Part of a small language model's weights: no biases in attention or MLP.
Each number is 128 + 24 x the weight over its row's rms, rounded and kept within 0 to 255. Layers, rows and columns count from 0. Numbers have three digits each. The size before them is the row's rms in percent of the matrix's.

# up: layer 11 MLP up, 320x128, rms 0.11, rows 23-39, columns 0-127
# down: layer 11 MLP down (transposed), 320x128, rms 0.105, rows 23-38, columns 0-127
# gate: layer 11 MLP gate, 320x128, rms 0.119, rows 24-39, columns 0-127
up23 090:108088144146133134138107128097093144112102190170120149095098135113102128179115149155087116142114115136143103155101109128162160124113133126086148111142159106161153184095143126114104151133181112091117061106147117128112129142097161124146112140110144133147132090137084116114176161162160120086120116126114146136125121098137138146130109113149101117139127103140149144152151155116128134083119
down23 094:114152132068106121089146157165143124174131169144110154128143116165146116119116173102129096138118107146184151110103118094109124105174124122097135114133130093103077155140129152115145106113123149120121153117118153118096127147154152136142106104128117140130139149121127143103166114121104094117131110100117118121095087136123135130131117183103154176182101141107136071133099131151116181161137
gate24 095:191119112152122139150141148132088134137202177161121155124146088178128139142115155137161131131101176142144125124105124118114074113113106142127149122103112131144168120105119095148143154102112140153162080158085138134130118133127101168158125154132133100133120113132118111128108092109121128120166147122103130125111139115107121139129132135136121153169146113135149134188106163106095084074131
up24 093:144093161120142130104154108129097151098117100106121141160139124145133154092136104127163126150124176113086117108139094138138104101124132187108143101092090155133116078193154139136105130116119170126158125092149150138105137118088101132147088111129092125124157135145131103151140149107089155136148137061146119137126132183095154149165106140104131124143116148101104147124125104133125112162119
down24 097:162106102123160124132113167100150116077111145138149128166076128147152136118143155118106104112137125120152141135135121125097099106121128132106139159122106182105150109130133144145122150114156133159110101100125129106119139121133099125105164093131147172150165118133123164176125120115158156132105109175147152106136134121097127150177115149138111171070160129154143133095163185111106094104084
gate25 104:149138113157088135104135167156125160163095112149147112120134111148115131106139099157165134171116106129151126148133113110138116163122065122125118144137160111155126140132108130112099119131102160143149128130146152136113136108147131102125133134124167147120123105133107140136115130146122122092178121137095209121164133161150207115103109087146133131101140078163061131130160130157142127114107
up25 092:156107166122093135135148119137132105113182143123092126117100143136145094123109097135140129107097103103140106101117156112153104139127144153104168120103113183112095136144073117133127119149136114123123127112140090151142108116119150179122103134143119113126156157112113117205122105057113159120136134127139115113141091153150131151148124122084108190170141110114109088167111154114120103124125
down25 101:120081113107116132121149117116137156137142073136140149097134109155119110092148132114127116149092081125116172154097116141120084169125117166143130126159109110130124116134116107127153098156143160162126156146156146175142137115120151109144209130130153108128084180141114163159084117114148116134156141117126170131166118137125171130147106113118099140102124103126095121143102163156120086142112
gate26 118:156126151151145132118104087097106149133151105132122096106094145127178090111140117116164161123087123119152121109164129129146109156159129122147119140072136131142119173164101106197145091108125113133112120086125106144188150118107126138119148172115154145153099130128106122116101080099105118131112114153140157147158111084159166145124092145132122146148131121108100145107121108155132100096107
up26 116:141146157149120117123103117152122159186135108134128123099112142122123110120146132121131142118129153078124102112173122133109134109137184138109130141074098108163123180138131128134150113162137129131112154119116129143121153123111141120131112130114142133155117144134126135103089113104107116155120113121095125164105111090108126195152118142117152145158158075179147126097135143046170066131112
down26 118:139120161135164120102097150130153135167140106081106151127139129130122122159130100107154142155137110120141155101151088116139144080101150117103149112140133168141132153145128133106107138160148127180104123114156094131129103154085085155156083174118116109136103150149128101139131141114116181110126136092126159165136146105181133112152147144115051132154089125156145147116149114112115099119144
gate27 105:154106115142098144099149162110146162080130155105164072090104165106122130098101109160137125137109124114124102123111114111143156177100096123116107146079134124145129130147154186065125117151133121166141130095123094164123100154121144090151116109108142138145149091130126151141097152096141152153108121135137147170158129110131101131124119128150120136107125126116133169106155139118158098070143
up27 096:185119122113162099152145131111130124115184127084133111120090129147118092157086125123161103123111110111156151140127111153099131155134114143120127112084125144145133077097107125170160100152142082136119112145154127130107101097140101103103116114145084150128146158099097111165144097132136157098141146127122095113079123138099117166119120154141123193129119117151124134124118101110162123169173
down27 097:151111114131153094081139074109144153134133119196124100082179154134095106140123142130138107086111144134098146130135132099155127158157126130119164111118130155162127162114094185167120120115137151181090160115100137133140125163154103120177141113137132117144118093117099117136113144138126124137138140126122112140144166169100109166151135125124086102127124136163140156111072145102138133118119
gate28 091:143138095149127147103151116141117134077114125043153095145096120134064081169088144169155128130102082160105079109132145129128063105087128155125117140103111147139117148120113115096118130137164114102129105115125134098103157104147111152109100132127118104157128121136160133111130082144127157128123118116141107070110125117113141080125118140140137130127113121126132116126157118159143117135161
up28 098:076095118115128122127162166162103092101124126143108129167172133161128136149117162094112113112130139134093152128119100145115135136116160151156099128140177159098088140097099149148132165162163150133138149125180135131142162104143129121138141180087144137119123082126128154116138101109177105147164148145134131120071069111133136123112138121128113114128101126163084126118143150104149132131150
down28 100:113130129132098122100152134106145109120108185122118104117129122104137084148125148135177155128158096091096144133101132146109108143130096140153140149147153130101137101103122185089105153122102118081133091144153145125115162094125147101070143113148149154119130140113133129160100084122050135127164117138141143122133090096136103072126132151127113140143152110131130114074110136120139106139166
gate29 102:093145114112106125157096109119130154145129147145126123117136115138145137134064111131148160114112121150166140127116143173172153161088125093139144115063155093140104131122157117163095109104147139159130064137115123134104127119153141113118151118108161153104113067122152108120108118098132113133104119091141143173138148072149142117102116090160104129165132137148162122153137165132150104141106
up29 107:132141124143166174144123162132072115136100155173110188077147132145134130095133163081116114153122137113142133124122093150090117122083103164153117142183097116129136155118107104140179178135101096143127140110128116112132121140125094140155143117130115098153112125096139143123164097171103099128143150107126121076157120126142137174111112131117132150148129150143157150120163102146139154123106
down29 109:106113134125175136128140158143137115150116134169084179089151144133127181154136137111111105103125108091131108070142127137151110119124112121141159128126183142151084145060089120149147127137148153107166157138129133165127136160106138143147142175131112143123121108100143108087103098113133143139125111128118106090136116143119140117130136128102114175112114126190143125167131183161143109142134
gate30 109:112142088141102141160125129126145112146145116135189164124149160113149132140120083140158156114124170121133103163092154149137129166114159138098126155133114104135117127126108105157131147103081137154145124146120098146134061148121100152161142114110130178108139137063157166132121098177131137090112135068118134111127134092141145107123125080114087125124127163125134105158149144112127136129146
up30 102:110114164038132138184131108131147120129139149129107119107139146113155145121146153110120135113143113098099152124144121151115099112101128134191136128130147113136118133129196141180141142123106088124118089134147118096121110070154100142137167099089120140135155136134067161134122128122148106121117121128189113093138138162156155118093122122112138103155110134113107158112141128123119121095125
down30 104:129130111115146167114141140168110104145133161097130132115122150126150140146135092108137166165191141150129114131113125144138154106086128164121097119154148135163102116114112082170117106123139087132167148137125113124161101111131162155139131084143131099104102095126142077131155152099120158076141107161115176136117120069120121097099094108091103134138151135146132125142134106096134175113132
gate31 115:126148108098144133085123138111112131121144122168150145102197140119134122125110110143085128143116149115138110137104106141144068099120103129119100186091149117139122142132166113129149131121098141177109143111124134133106087144090117136155125183103118123142100150115172127120147163115162145152133076098104117141153146103122160131074147094105076128110126127138126116135144085129158135163101
up31 108:110139075170139101110110150152105174137120128138167118115161144115118141154138141174131146165147152117096131147096105141159105109135115136142087127146125107128140142096129096120156158137104122142147140118132177123136098135077114109143097153104110139149157146100149120116150111142152177106160098089102127165144082074094131109112156106112093136149155100178167116152127139146137110141105
down31 089:135102128129107134105138128135122146154091130097144101085120093133134116132112136091135135148255115113122122123126130155154083138116139150103098162122131144139128149116160136088127161112128104122112148117156146143138118125112142129145066163105154126151133152129135140133104096129154125121111144112155068131121113131124117160136120149127135140110173141121118115136093122117139133128134
gate32 090:104138067144135101101133107180134123159140114132135113168154110136119126104117156116146108134124122134108126084169138125104136109088100118145126119137110129089189151114094134130114132142090149154137132111129168158138150176125152128128123094084148131189102139146152165105122090156115118124128144115102113096110160121131172140120139099144079119142115141171149086138097138133124120165178
up32 093:148107134163143090095141142139153109158110071117128117169122135129143133090108097134136112132124152066128147155138120084158124103119118102126066114125124172084149105143111132125158093082132124127144105116120123136094136131129139138131125117141175094169119171135126175089139128091143109181124109123144101092105149147147114128095125106106107135158140135147149150188100110120131124157141
down32 093:148070111144136126141128118140148126114129069161105103087142161156119143152135118123121136090139149160095131157131120108157130107138137128076130131116154124147118148136141177157115162145144134137162167112175121119151108124144129129159113183176101143121162104192136117110125170134142147088121123145131066154181113124122144121122160152135164126114104131120131132131151148175113100111144
gate33 095:142136157140139130084132088138146157152148193101144153132153157106131136150158128125143133131101091112147095146150148146092132122114127105140111174132132113184121129096140155105132111106108124114101165106164123171127121088129179101138109184085139125135122128131141165153126158129160156130115137117136127132119179149075089072109105104133132124130107116116113107093164105121155107112144
up33 101:145170147178133120090097108136121086089135122098126096134128164141122122140133080167153121085146149166173142141114112119110131124165150100164106130112109091140151172162132123148070136118072150134140109164095121137119100115156107150123172113143111151076145093142139105126127132138107109137131128085139178142145159145112145117151114085133154124122122129109117100158108134146138143150127
down33 103:098135133167132071105119116184146115111124109136140121133108118122112110123147111125138114121100131161147149123144126126114107157129133112172118164154125111154107153134150067098099120112089156132180139127140115079120102112150128182125178056130122136089130090138098131123129152144118094189135118090105141141099150116126108146126145110139136091098144104123128116113096144117084100100137
gate34 103:158103104097118164118122151154093153131138139092130142092128141144122109140104108105120129087108121097131150123091135120139128143119090153117070138133108160068129174112062111087143129148131138101134127111137098171099130122143153175119149145104130109140145120122133116157088155113131128140107106132154111129164114170147151108121104131145143182095120151146127060148112144169137115109149
up34 109:088099081112132132132143124135134113129135124130132144151156141131159124103094144108161104123134123094122099120126110114160080141164143136139114181104125079147148116105104158126131108125109097143149149148072139113106175149074087113165105103169124120123131152109150187145150084106131162124157154105120133095100111133121166124131130117091116140162101111084143161136148163131129147158135
down34 108:115123114120129144140153164131110113118168107131191094120148102147122123098111126114099123123154134133151169119139110140125121136140122173085137151113125063124103091146087142142101074103123107127144119133051097128161104127113143167117137100137127139139101166119158169135139143117153130142130166098056132089137104153111138144123089126123102129120141100141158138110174144140137142146120
gate35 105:138125134089115155145138115071140153064128111116137096097147148114108115104111091083140146104088145119099103111142137096154130129139139067080122149081121128147107095144113163131135120098109130105143117103124104108147156057129169120139117110128131126162132090144114096162110140124129108153142111120139102150138132109107110111114150159172154157112082124091135104141123116101144123110164
up35 114:110130137129118141151170119141188113111172113142153113138146155149126081116108151101131108111130124136139130128139179099151161125153187090114127137145169130141069125143121149119134151123089150116112159133131143118121152090113130130132127124075147143148114084133126088117129099093174107165117141130146120164094162129122094162082145135171132109103108108172100125138095106123163130130151
down35 109:123124148154165136091155106172169143116130162174115116174115175134108095145129179145154123144086146092112155103149138122144156173135125133120157115136130087143087117160114173117135134146113143114106125122134124142082101143123105074120150175089143155102094172115106108107140095133113096160147114111160153106094141145137114142113158112132134153126112119146133149108118148129132113084134
gate36 098:152123127093125119166155148089132170136164130115111101137122121124165134112149128152135134148138134127137115163111125176138112114109134121170140162087144122157140144142119149107133163146119132070156080125113125153122123117110095119173095123142126142101109179134130104150080133096122161057131100097128134179147098087088117124112117136120137152173110115148149088115125158116112087140145
up36 095:116105124112126118146132161115152153120171083151111071131161129094153170096145147156126133156108113146129163151165124157133134145131129076121088135110151123138135164146125118169166127184122132135159127137119105157139091127109100121110118124138177148080123123109115120109133149141146089138140152192148166165126141107124109144115106133121157083124112109095123163134176136120174141123142
down36 098:125085152120097141130106094110133093136150113099126134131123125127136109082138163146130124131036139113140145143115158116151112140137137161135147105080165159117125113099133129139142096155119124101123119125110160130158112125131130148075127144180123127134168173135140082125104149136097138166154153147175169131134133116107085161136165188112135122123123142118125105153105112132130166161158
gate37 099:125125120158111177104166117152118110148131126113168133139162136113152116124172091119157123110102115136131134128083075183113119101139125115131100073125128135138115133135079113117127169119125099136141146116140101168135126166137138125177132128146105108079147106104111134166142150139155113091079106187143149090177156107157148124132131103120091119145101121103165107102110119122150125135119
up37 094:148077103112122109116148118127128120141136125119143100096114163143133130110172089142097141107100128140150129124136104156136169098105143120119142104101103115112107128173125123088105130113153132131075146155121154148150172095124136078129091112163097107079151160160135098166115174148111124136100119100131146170124153121092099109121128121112102126093124141158127127085105167085141116112176
down37 098:120115144107148106124130125129144138133106086101128129156107116100129130113105102125099139142098099130138071136120106125151153132153164123099093113131149129147135143171149135072168145118164147116144171126121083113115098098134129125145169106102111123102112119167132142114128130144132154113146151124159133100102152078087123099145141143135177145111160121124159194090083112155134139097189
gate38 112:131086101112093141140119113153115180101130107126128113142127123099130127150127094117134106110133097109125120156123099139102099121127152105142140128135092106152109108112095162172124106115108138121160113096132116153131160107152173159182176114107158148156123128140135147143127138101120138112100121112153226096144164142117147150124058092109112140129128127111123116127143109137125092090164
up38 101:138131117149144101146112131149136158139108104156124140121119044112163087100171109159164099103162155119130117171153142172076133142136133109137129105158095131108141146126092135134106119108156138080109123115144138141113141106133153151145158122132129099125147104176127120148115078118136122136137132108135151078106151124096122170124073092130118123158123119136150070115152112150165147120131
down38 100:158099093170120100156121163112165095121138088178107105106144095169119127119137148150129100124105137174148130118154163125143177149158129139108113107168160121097149146110136161104153159168139138134093141144121155130123139164155118142111118105154121101145094142123149093106134144130136100103097147115107113120141086105137112175141139166096155117126142121195131117166120120136128095164129
gate39 091:126147150123115143106129130145117124148117103097154071151102127083123107143145131147082181121108122175092101136087139114106122134102088107131129129095142087127125133161148146139102140136148122138147105109083152180138118157097111119096101125116105171106097119127106126147148128125187141134157135135136124124127163107086157154130105129171092081126104114087161105159118150147108137167136
up39 099:087120118116121109125168109122086119122108133090146077144101083128125126136138053163114091178103101122106124087134118080136144120115106155120120110117134148131139159121113146114075078139112134127086139109131124143126124110134183106112100115134110112116133164136101130161130103147110144126114139116104148172113108104109121149132092143153150143147166130137132149085153146156107139068105